Weights of a small transformer language model: MLP 384 tanh GELU.
Each number is 200 + 40 x the weight over the matrix's rms, rounded and kept within 0 to 999. Layers, rows and columns count from 0.

# down: layer 3 MLP down (transposed), 384x96, rms 0.117, rows 309-383, columns 32-63
# up: layer 3 MLP up, 384x96, rms 0.143, rows 310-383, columns 32-63
down309,180,189,205,183,142,151,212,191,184,169,179,172,189,255,277,148,193,125,197,240,208,223,263,205,184,223,159,118,167,218,126,211
up310,158,316,169,190,159,185,209,171,130,207,190,240,198,147,263,242,210,244,160,148,104,208,283,247,127,193,125,291,278,216,178,212
down310,257,118,194,211,230,213,178,201,244,216,185,155,189,219,172,188,214,203,205,309,225,226,171,214,219,226,218,154,166,150,191,189
up311,191,307,175,163,234,224,196,237,231,215,145,203,193,139,258,263,220,241,222,246,225,210,141,178,233,192,240,205,232,197,255,260
down311,237,176,199,230,197,197,252,206,149,239,210,182,178,283,207,191,244,172,169,137,129,193,265,205,224,254,149,161,176,178,206,160
up312,168,201,244,145,174,216,194,249,263,265,179,221,302,197,87,204,158,243,169,212,176,164,169,222,200,174,246,239,259,256,224,203
down312,213,183,194,225,236,203,200,165,125,178,180,177,109,198,249,220,192,198,202,189,231,174,219,209,167,244,94,195,156,169,174,159
up313,327,181,238,219,182,144,172,206,161,235,96,180,302,194,208,190,142,242,148,151,182,142,119,176,259,243,195,183,247,247,179,227
down313,98,213,162,224,225,216,195,257,210,178,277,206,143,207,213,193,242,127,236,191,231,221,233,211,166,168,236,233,183,165,245,169
up314,194,216,188,226,169,178,242,199,212,203,202,271,200,209,184,209,231,197,218,206,189,173,184,238,160,204,147,111,204,214,166,191
down314,157,211,217,265,211,199,210,261,190,219,246,167,269,253,189,200,169,202,263,237,144,217,162,225,217,215,114,205,186,209,183,170
up315,210,172,218,113,143,194,183,244,158,226,203,181,187,126,201,225,208,117,264,161,277,107,187,173,265,155,170,176,145,163,237,262
down315,153,237,198,197,116,189,141,226,252,245,204,183,170,170,206,247,240,208,265,207,219,187,205,155,187,194,161,165,246,177,181,210
up316,151,253,119,194,196,213,235,244,230,167,202,145,184,198,150,281,174,147,169,188,204,230,249,214,195,226,222,143,226,210,259,158
down316,210,239,97,219,269,197,170,168,168,190,172,208,196,202,269,198,213,259,224,158,157,146,198,206,140,177,196,250,264,184,197,266
up317,171,166,138,239,239,201,216,239,154,222,173,193,278,166,244,187,223,238,155,249,251,170,170,150,123,227,198,197,220,191,221,161
down317,215,116,182,131,176,152,239,263,179,205,301,141,241,197,185,203,218,145,218,228,174,151,200,203,187,182,266,189,103,227,217,180
up318,185,240,176,173,228,198,163,171,248,181,195,211,262,150,206,208,201,200,193,194,256,191,158,266,193,239,167,94,148,212,149,210
down318,193,187,251,188,257,162,289,243,129,191,196,136,204,147,221,191,226,190,227,275,269,235,176,183,141,191,189,225,155,92,152,215
up319,196,185,194,159,161,229,249,240,234,220,228,137,196,233,207,178,148,172,162,189,149,138,152,228,211,156,241,164,157,248,190,222
down319,147,189,242,213,235,160,198,200,232,262,171,212,202,207,195,203,243,299,210,232,197,210,273,193,218,219,166,230,255,152,235,233
up320,153,200,252,139,188,125,231,182,153,172,243,194,144,122,184,220,77,254,100,192,218,152,182,284,204,221,165,196,269,147,253,202
down320,135,131,252,141,224,199,294,165,183,190,285,135,213,241,223,137,200,256,178,108,230,210,158,167,259,298,190,129,156,127,206,183
up321,218,202,147,187,173,147,204,181,216,220,183,162,239,222,168,170,231,230,233,212,171,176,236,185,214,205,165,137,145,151,171,257
down321,205,211,245,243,207,214,192,182,223,231,235,259,152,178,213,226,214,203,149,174,212,225,228,265,219,144,273,150,276,227,212,158
up322,233,227,267,224,210,227,223,212,129,224,143,225,184,242,91,187,195,251,204,156,201,228,260,175,227,170,276,308,220,222,232,161
down322,186,193,280,176,273,157,192,220,186,260,190,185,239,208,143,259,174,186,179,125,187,215,247,237,165,163,242,226,228,155,262,178
up323,168,217,239,240,239,136,241,198,197,257,188,205,206,221,225,223,150,195,159,92,242,139,179,123,259,200,255,239,217,221,198,219
down323,287,189,171,190,188,188,204,215,181,197,187,151,260,177,128,210,238,139,261,220,218,254,157,233,302,176,239,228,192,119,255,215
up324,264,209,267,229,177,143,114,214,168,243,156,196,162,160,167,140,261,167,209,234,205,366,219,223,226,314,176,200,209,172,195,178
down324,151,200,194,164,160,213,184,165,268,123,214,214,218,214,260,191,221,200,186,177,223,76,237,202,158,77,216,175,220,248,218,243
up325,189,177,121,214,179,179,224,277,247,133,183,197,201,155,194,155,97,198,172,223,166,207,306,167,145,213,165,173,216,195,168,204
down325,189,209,255,181,197,238,188,129,173,268,180,249,189,203,199,280,246,222,219,181,237,213,117,195,208,211,247,254,209,199,220,249
up326,240,271,185,203,149,135,253,216,169,210,245,209,201,163,184,149,229,183,248,216,133,196,158,190,196,202,153,271,221,216,152,168
down326,211,179,177,229,214,222,201,98,133,191,276,183,208,225,241,161,252,161,195,159,193,228,282,192,257,203,128,207,207,134,295,233
up327,163,196,189,147,189,199,203,247,217,155,178,158,192,159,183,234,217,143,167,216,146,231,214,251,178,170,212,197,263,283,143,182
down327,215,235,280,243,216,201,231,183,166,324,242,210,195,196,148,215,171,288,227,84,236,210,226,224,214,276,166,179,235,195,251,226
up328,231,167,173,103,182,57,200,299,175,173,224,217,132,229,203,114,223,99,150,260,173,164,226,154,209,153,261,200,188,264,217,164
down328,189,245,272,193,206,334,217,179,276,220,178,188,258,185,215,261,178,303,173,150,230,236,177,262,193,223,172,135,206,181,223,242
up329,102,239,194,221,237,231,170,191,170,172,250,162,177,233,267,157,183,213,167,255,268,207,207,219,286,206,206,256,230,170,263,152
down329,236,106,183,193,143,241,198,193,170,224,192,251,150,210,194,202,212,199,221,209,187,221,235,241,174,191,213,129,167,238,137,204
up330,240,189,194,191,210,181,228,158,184,170,96,213,200,281,229,247,185,222,195,188,245,187,189,140,179,240,200,128,180,228,147,175
down330,204,224,206,196,175,215,204,264,215,234,251,204,162,133,187,179,237,168,250,253,198,171,213,275,215,212,199,299,228,197,261,222
up331,198,200,211,219,268,209,225,268,216,149,184,258,141,226,278,189,189,208,224,178,187,134,259,204,190,216,184,156,218,207,186,211
down331,198,242,273,183,249,216,245,272,273,128,111,253,183,234,280,159,197,224,210,192,174,233,261,213,211,300,182,194,125,228,146,174
up332,142,156,188,118,226,161,257,212,211,256,181,254,206,238,189,260,190,284,179,216,172,198,180,259,180,178,204,212,158,194,163,256
down332,292,211,217,281,140,209,191,194,173,194,235,135,279,226,204,138,146,133,207,171,237,179,242,183,180,235,200,168,234,222,200,159
up333,236,192,225,211,176,136,204,242,123,206,175,112,159,275,264,188,172,149,257,191,143,194,160,240,257,167,151,182,237,220,224,156
down333,171,221,189,238,233,199,216,149,137,223,253,176,134,230,206,248,200,85,216,280,235,175,155,203,159,158,237,227,219,229,244,191
up334,173,150,266,200,245,202,224,243,169,221,230,155,218,293,226,174,239,201,154,217,218,144,171,229,160,192,179,255,239,187,204,186
down334,205,199,147,147,179,120,211,183,256,199,167,208,230,252,207,177,189,250,178,151,245,224,207,273,125,196,284,151,216,198,193,209
up335,185,192,160,159,223,239,217,234,225,229,165,229,243,242,192,168,216,283,166,200,143,169,222,179,213,214,227,197,161,218,247,237
down335,257,240,175,226,214,226,144,222,231,163,190,184,226,170,226,247,158,243,151,183,180,210,188,192,242,232,196,227,236,272,222,192
up336,194,165,185,273,255,176,204,222,179,199,217,143,139,121,141,230,219,192,274,194,190,199,149,192,243,284,221,141,150,206,169,281
down336,183,231,185,118,170,236,156,178,169,201,199,241,266,257,251,172,215,218,192,237,231,253,243,187,180,170,180,215,188,189,252,141
up337,257,202,181,203,156,204,148,313,214,227,222,224,185,136,177,237,135,152,220,205,204,255,195,224,205,206,141,193,193,171,226,169
down337,138,192,213,202,210,156,216,168,190,172,199,215,189,260,197,244,232,300,197,188,196,192,156,160,143,184,217,217,195,194,195,190
up338,245,198,167,216,258,220,188,208,202,213,125,264,179,224,196,244,212,179,209,222,239,233,196,225,209,244,178,153,207,140,232,212
down338,136,178,277,193,174,185,241,240,190,168,242,269,227,223,206,184,287,237,153,224,228,194,216,152,206,206,185,277,190,262,171,196
up339,218,189,167,193,183,197,218,167,272,183,211,120,187,195,213,168,189,235,238,250,229,146,214,209,199,270,199,210,180,219,250,216
down339,230,237,174,162,166,166,210,144,175,127,204,189,193,238,225,204,210,241,154,228,213,279,213,195,198,146,228,188,220,279,229,155
up340,211,201,182,206,205,185,196,245,202,210,253,221,193,220,258,253,150,254,193,304,211,168,236,230,170,219,214,229,226,177,243,150
down340,198,242,136,228,210,136,162,188,190,155,191,157,118,142,242,212,187,197,217,231,221,174,254,185,175,145,224,290,201,100,235,237
up341,169,172,127,201,176,145,176,166,193,129,169,140,186,237,173,307,206,199,244,238,236,229,159,185,189,228,140,262,141,194,239,184
down341,230,130,277,180,262,206,152,164,167,249,146,213,180,188,236,239,177,183,195,170,204,83,147,162,221,261,142,215,198,275,257,221
up342,171,228,249,215,184,214,263,246,195,184,274,220,230,233,150,244,178,158,186,194,213,166,187,186,163,135,148,168,136,161,130,215
down342,196,187,180,162,282,190,144,228,115,201,172,246,221,141,242,231,152,163,196,179,169,79,85,198,189,171,266,95,234,249,328,207
up343,183,217,193,209,193,92,192,81,186,242,179,187,226,264,241,119,200,137,226,214,129,151,265,190,187,214,196,159,194,184,271,261
down343,263,217,202,250,221,196,187,300,236,112,175,286,183,124,271,243,185,191,154,216,174,289,138,210,175,180,137,272,162,167,230,154
up344,134,288,210,172,162,217,212,223,228,202,159,174,203,225,113,181,239,167,194,206,205,161,213,211,217,240,221,196,223,168,223,213
down344,224,118,187,200,230,174,184,201,211,181,261,241,129,181,246,215,165,197,188,187,206,247,163,205,194,173,189,206,178,226,199,238
up345,243,205,246,253,245,153,259,247,171,225,245,246,230,192,274,134,226,206,173,130,245,122,170,150,185,219,165,253,214,213,220,272
down345,206,180,170,177,166,224,146,182,195,204,121,107,167,268,161,245,233,236,212,213,162,224,273,259,232,248,182,193,208,253,186,199
up346,171,301,170,121,137,144,241,292,165,177,242,175,162,192,195,109,159,136,223,223,230,152,231,214,227,141,158,247,170,257,182,236
down346,218,161,254,249,232,212,165,177,167,236,189,227,223,204,249,282,188,251,183,215,175,249,186,199,215,229,227,211,192,141,200,177
up347,243,216,164,226,171,190,238,265,199,218,211,169,204,237,187,151,216,195,223,192,243,196,220,226,211,269,216,255,207,215,200,194
down347,230,202,321,197,187,262,216,231,190,182,194,210,159,224,236,229,225,160,219,207,181,241,130,214,127,236,198,221,246,171,189,168
up348,164,200,201,213,238,209,210,147,260,246,122,184,306,228,192,165,185,234,160,194,173,246,172,173,226,173,291,226,246,159,206,252
down348,215,172,209,225,217,204,208,168,196,139,260,200,139,176,142,224,231,188,236,178,157,224,145,228,171,272,257,292,180,185,201,175
up349,183,233,228,207,266,221,185,181,222,227,215,237,153,159,129,152,166,196,184,231,214,176,165,208,254,226,179,150,260,133,188,217
down349,186,151,131,207,155,178,235,179,175,194,282,229,208,168,175,120,226,176,191,249,172,160,241,151,188,224,213,115,198,217,257,149
up350,180,138,214,225,231,260,226,309,223,227,189,129,184,95,235,185,234,168,238,186,214,195,177,221,284,199,226,186,208,126,227,188
down350,248,190,158,158,141,194,119,149,169,200,214,250,187,295,197,212,219,261,187,250,195,243,229,191,133,208,202,201,174,209,200,166
up351,205,233,121,230,211,137,195,229,242,223,201,221,232,171,167,177,134,145,245,227,153,166,236,202,299,203,165,202,213,239,186,208
down351,270,188,204,179,212,260,120,160,134,216,173,184,175,216,257,241,198,131,223,227,225,223,213,160,210,137,198,149,205,203,212,272
up352,175,185,216,228,209,240,169,157,238,154,149,168,179,139,164,253,214,118,168,270,142,179,191,186,155,244,242,141,232,217,144,111
down352,204,163,259,287,194,274,167,117,152,163,196,169,280,188,175,199,282,187,157,192,160,149,204,208,142,219,234,256,176,222,120,186
up353,199,154,215,243,255,222,173,163,216,238,215,210,199,206,149,249,192,237,182,197,210,249,260,210,156,161,179,172,269,215,192,231
down353,189,225,173,194,168,151,221,207,161,165,158,179,204,185,225,106,198,180,228,208,196,177,183,201,255,273,208,223,188,189,239,183
up354,163,135,173,225,292,272,182,121,182,281,217,234,220,217,182,249,177,243,178,155,177,154,215,200,193,184,198,171,189,229,207,222
down354,194,248,192,153,147,133,124,225,248,194,232,188,214,193,218,149,140,184,242,224,227,273,169,186,175,218,177,192,236,212,205,95
up355,144,199,199,229,187,270,160,197,199,244,134,204,219,179,199,234,221,244,177,181,295,214,217,174,171,187,226,241,189,145,186,206
down355,225,211,128,102,194,212,160,192,173,194,289,263,137,181,242,141,244,235,143,224,155,172,234,257,251,227,158,188,309,233,199,210
up356,184,250,221,171,121,201,105,237,176,177,204,169,193,184,226,235,191,193,198,287,232,201,249,260,199,220,245,184,175,153,214,193
down356,163,139,154,171,261,179,183,196,281,214,186,180,158,148,190,236,232,247,246,96,188,175,180,188,168,191,244,211,166,235,182,183
up357,198,210,129,279,210,220,223,182,188,225,158,168,206,200,193,214,172,192,196,206,203,159,202,178,118,213,230,164,197,189,192,166
down357,212,215,175,219,215,190,191,188,182,188,194,213,146,144,201,208,244,249,194,184,204,227,199,181,251,150,229,182,178,223,159,188
up358,183,171,125,213,284,246,251,275,185,142,230,198,151,254,168,171,144,164,167,169,232,252,181,195,220,187,162,141,185,196,184,115
down358,214,227,236,170,144,153,164,150,248,253,150,148,239,170,233,222,215,231,213,240,164,108,213,206,154,171,234,284,178,219,225,236
up359,175,155,207,113,132,194,297,123,251,268,238,138,166,255,213,207,251,178,171,222,214,231,187,186,236,175,237,210,230,228,137,136
down359,189,197,147,234,134,254,124,275,183,177,157,258,212,181,215,245,149,239,268,209,232,186,210,188,166,182,223,149,246,200,221,220
up360,237,224,191,190,175,192,181,228,225,154,186,252,206,189,177,136,156,131,224,164,200,209,212,257,153,162,118,184,237,146,152,126
down360,171,235,152,203,234,174,151,166,173,162,221,203,199,217,180,238,202,251,217,206,226,252,233,147,202,236,215,229,167,235,256,248
up361,211,172,162,191,144,164,213,175,203,252,178,143,180,151,168,197,215,199,137,159,223,239,157,217,173,197,216,165,226,190,187,130
down361,219,199,195,234,208,150,213,212,151,230,161,230,191,201,269,246,190,203,255,224,223,242,203,231,201,251,167,247,206,196,276,235
up362,240,154,200,302,151,233,232,135,143,330,231,246,244,198,248,262,222,321,226,120,216,252,94,220,177,303,162,224,217,245,199,129
down362,136,301,179,159,208,195,192,199,280,117,193,248,201,193,207,185,236,203,188,247,191,131,230,204,276,141,139,242,188,246,181,282
up363,193,146,206,186,175,278,175,283,287,185,266,232,187,268,171,258,95,220,207,285,240,156,149,221,203,269,223,128,141,218,224,148
down363,245,219,158,255,212,168,195,139,151,217,144,202,185,175,201,201,291,234,221,118,148,229,249,244,146,171,186,257,211,207,222,217
up364,174,123,185,200,285,266,201,267,231,241,197,266,192,255,166,222,247,220,219,222,221,213,166,214,181,232,173,201,162,179,237,193
down364,236,203,236,162,201,132,178,187,153,182,274,200,192,182,202,267,203,239,181,231,177,164,179,185,224,186,218,232,196,194,103,211
up365,225,211,160,189,247,138,244,257,173,244,192,239,183,174,154,290,205,266,248,226,193,240,187,153,174,169,225,253,206,175,195,188
down365,264,213,202,179,143,234,137,131,195,139,188,177,179,190,248,202,222,218,163,193,252,183,211,186,214,239,158,149,218,256,193,217
up366,131,273,221,277,213,181,163,209,171,191,295,218,172,156,135,200,161,210,146,175,228,304,279,161,154,111,199,253,177,176,119,238
down366,217,172,122,143,192,189,181,233,200,252,182,235,210,194,260,238,197,200,229,195,174,138,188,256,197,244,229,158,274,225,258,222
up367,227,263,151,183,232,168,199,214,160,259,180,257,215,196,228,180,189,177,212,262,213,192,176,148,237,191,170,200,236,207,179,177
down367,293,207,137,181,275,250,178,197,161,215,251,301,191,190,251,138,240,135,168,195,210,195,227,179,207,175,183,241,175,252,234,212
up368,209,141,160,207,266,249,219,140,246,204,191,220,231,215,204,170,172,228,234,216,246,217,189,175,199,196,165,77,176,229,170,221
down368,181,253,236,152,176,209,148,218,190,216,214,152,191,177,197,205,176,215,199,183,199,219,222,190,228,172,198,310,232,205,228,186
up369,163,192,190,164,179,201,172,187,255,204,235,189,194,255,220,215,143,164,268,196,288,157,255,158,237,158,227,247,269,157,175,157
down369,283,255,245,271,268,206,226,173,178,247,210,236,180,170,193,205,219,262,162,231,184,222,265,176,286,143,123,195,247,207,172,240
up370,226,175,203,230,202,207,228,160,143,256,187,233,206,221,203,188,197,191,236,206,239,248,174,185,208,164,158,176,267,165,245,199
down370,173,200,237,246,160,193,249,179,207,140,208,169,147,199,182,179,255,278,174,165,185,149,203,180,154,201,224,190,209,246,176,174
up371,176,196,232,135,210,140,234,276,226,207,240,208,231,140,209,232,229,185,205,207,213,176,190,175,246,191,177,212,230,209,228,186
down371,193,213,198,243,207,210,135,133,192,153,223,233,165,203,175,208,208,169,191,147,144,234,227,180,193,231,191,261,181,185,184,208
up372,158,262,154,122,168,223,177,205,193,200,202,239,178,261,210,228,189,225,296,215,174,174,214,180,213,171,264,197,207,191,254,163
down372,231,141,232,217,226,217,241,174,167,205,144,170,218,120,139,211,117,176,157,202,218,141,216,205,187,269,141,236,202,184,190,233
up373,205,213,204,201,194,168,138,214,167,238,181,167,171,233,187,132,209,210,281,163,130,184,239,233,194,218,229,209,192,133,128,194
down373,193,174,165,262,232,223,272,124,267,211,252,164,189,142,160,195,251,176,210,173,205,163,198,118,182,225,164,262,235,328,262,165
up374,192,110,171,189,210,181,271,180,209,209,202,186,164,266,171,200,187,205,246,163,178,169,192,219,86,251,242,119,211,192,267,166
down374,119,241,208,227,211,248,148,170,222,156,194,184,265,155,194,185,195,191,154,228,205,185,225,219,292,156,165,164,147,178,98,239
up375,177,201,188,127,221,220,176,78,172,223,224,258,173,207,220,210,242,258,127,271,253,217,181,230,178,172,147,195,215,127,116,173
down375,245,202,203,272,196,239,266,223,201,202,201,193,257,146,212,200,125,157,211,185,162,174,232,184,172,227,173,197,204,259,240,147
up376,119,161,182,178,235,108,157,149,178,295,245,179,193,179,225,250,203,159,217,234,165,128,227,284,181,219,167,287,171,194,168,212
down376,139,233,276,127,291,97,221,153,208,268,156,178,107,211,265,244,127,159,151,157,173,140,196,161,67,186,231,291,184,195,246,312
up377,155,146,122,189,310,154,209,259,186,146,172,227,194,100,192,268,139,78,167,237,181,197,216,138,142,239,152,161,208,253,179,161
down377,229,203,241,227,190,299,191,168,200,212,251,163,204,244,203,157,225,258,224,174,207,192,237,252,242,144,189,252,208,167,184,236
up378,220,293,240,162,211,165,159,256,256,224,195,205,246,162,179,206,217,236,182,246,319,242,207,221,190,154,144,209,190,217,176,183
down378,156,155,124,187,166,270,157,161,206,186,203,184,191,196,189,228,168,198,241,174,181,178,222,183,210,283,195,221,176,156,197,229
up379,248,241,89,255,133,174,219,135,217,264,198,263,290,212,227,271,173,252,217,308,251,186,164,217,197,271,184,126,187,269,259,192
down379,222,173,288,133,282,233,178,258,191,229,179,166,192,161,199,197,223,176,235,141,205,252,208,259,172,99,238,247,170,205,128,170
up380,160,216,271,218,183,190,195,178,236,176,223,161,107,190,202,143,171,210,219,286,234,230,126,156,219,203,190,222,180,197,169,240
down380,251,185,94,201,173,217,185,213,185,224,232,273,266,225,216,232,216,189,196,85,184,218,262,199,150,203,170,163,245,187,239,171
up381,193,165,233,218,204,244,132,204,197,239,217,176,172,175,204,212,233,191,156,185,191,223,244,238,188,216,206,196,161,143,213,229
down381,232,166,215,218,129,173,273,228,220,163,228,246,189,189,181,181,171,148,209,196,181,226,208,209,187,160,221,154,258,219,199,178
up382,200,212,217,174,233,215,189,237,203,185,140,163,108,187,191,256,204,201,150,177,269,165,262,184,253,132,218,183,225,162,165,186
down382,319,156,266,176,198,170,234,217,179,134,207,211,229,175,83,201,180,230,198,228,141,251,251,273,260,164,184,121,158,157,201,156
up383,189,249,234,225,194,207,213,199,215,200,235,247,242,224,240,256,176,210,175,227,224,172,218,189,189,211,254,254,173,164,163,250
down383,222,185,226,161,221,213,193,135,200,205,136,259,237,253,248,200,220,219,132,188,228,167,259,165,203,216,182,119,213,184,192,170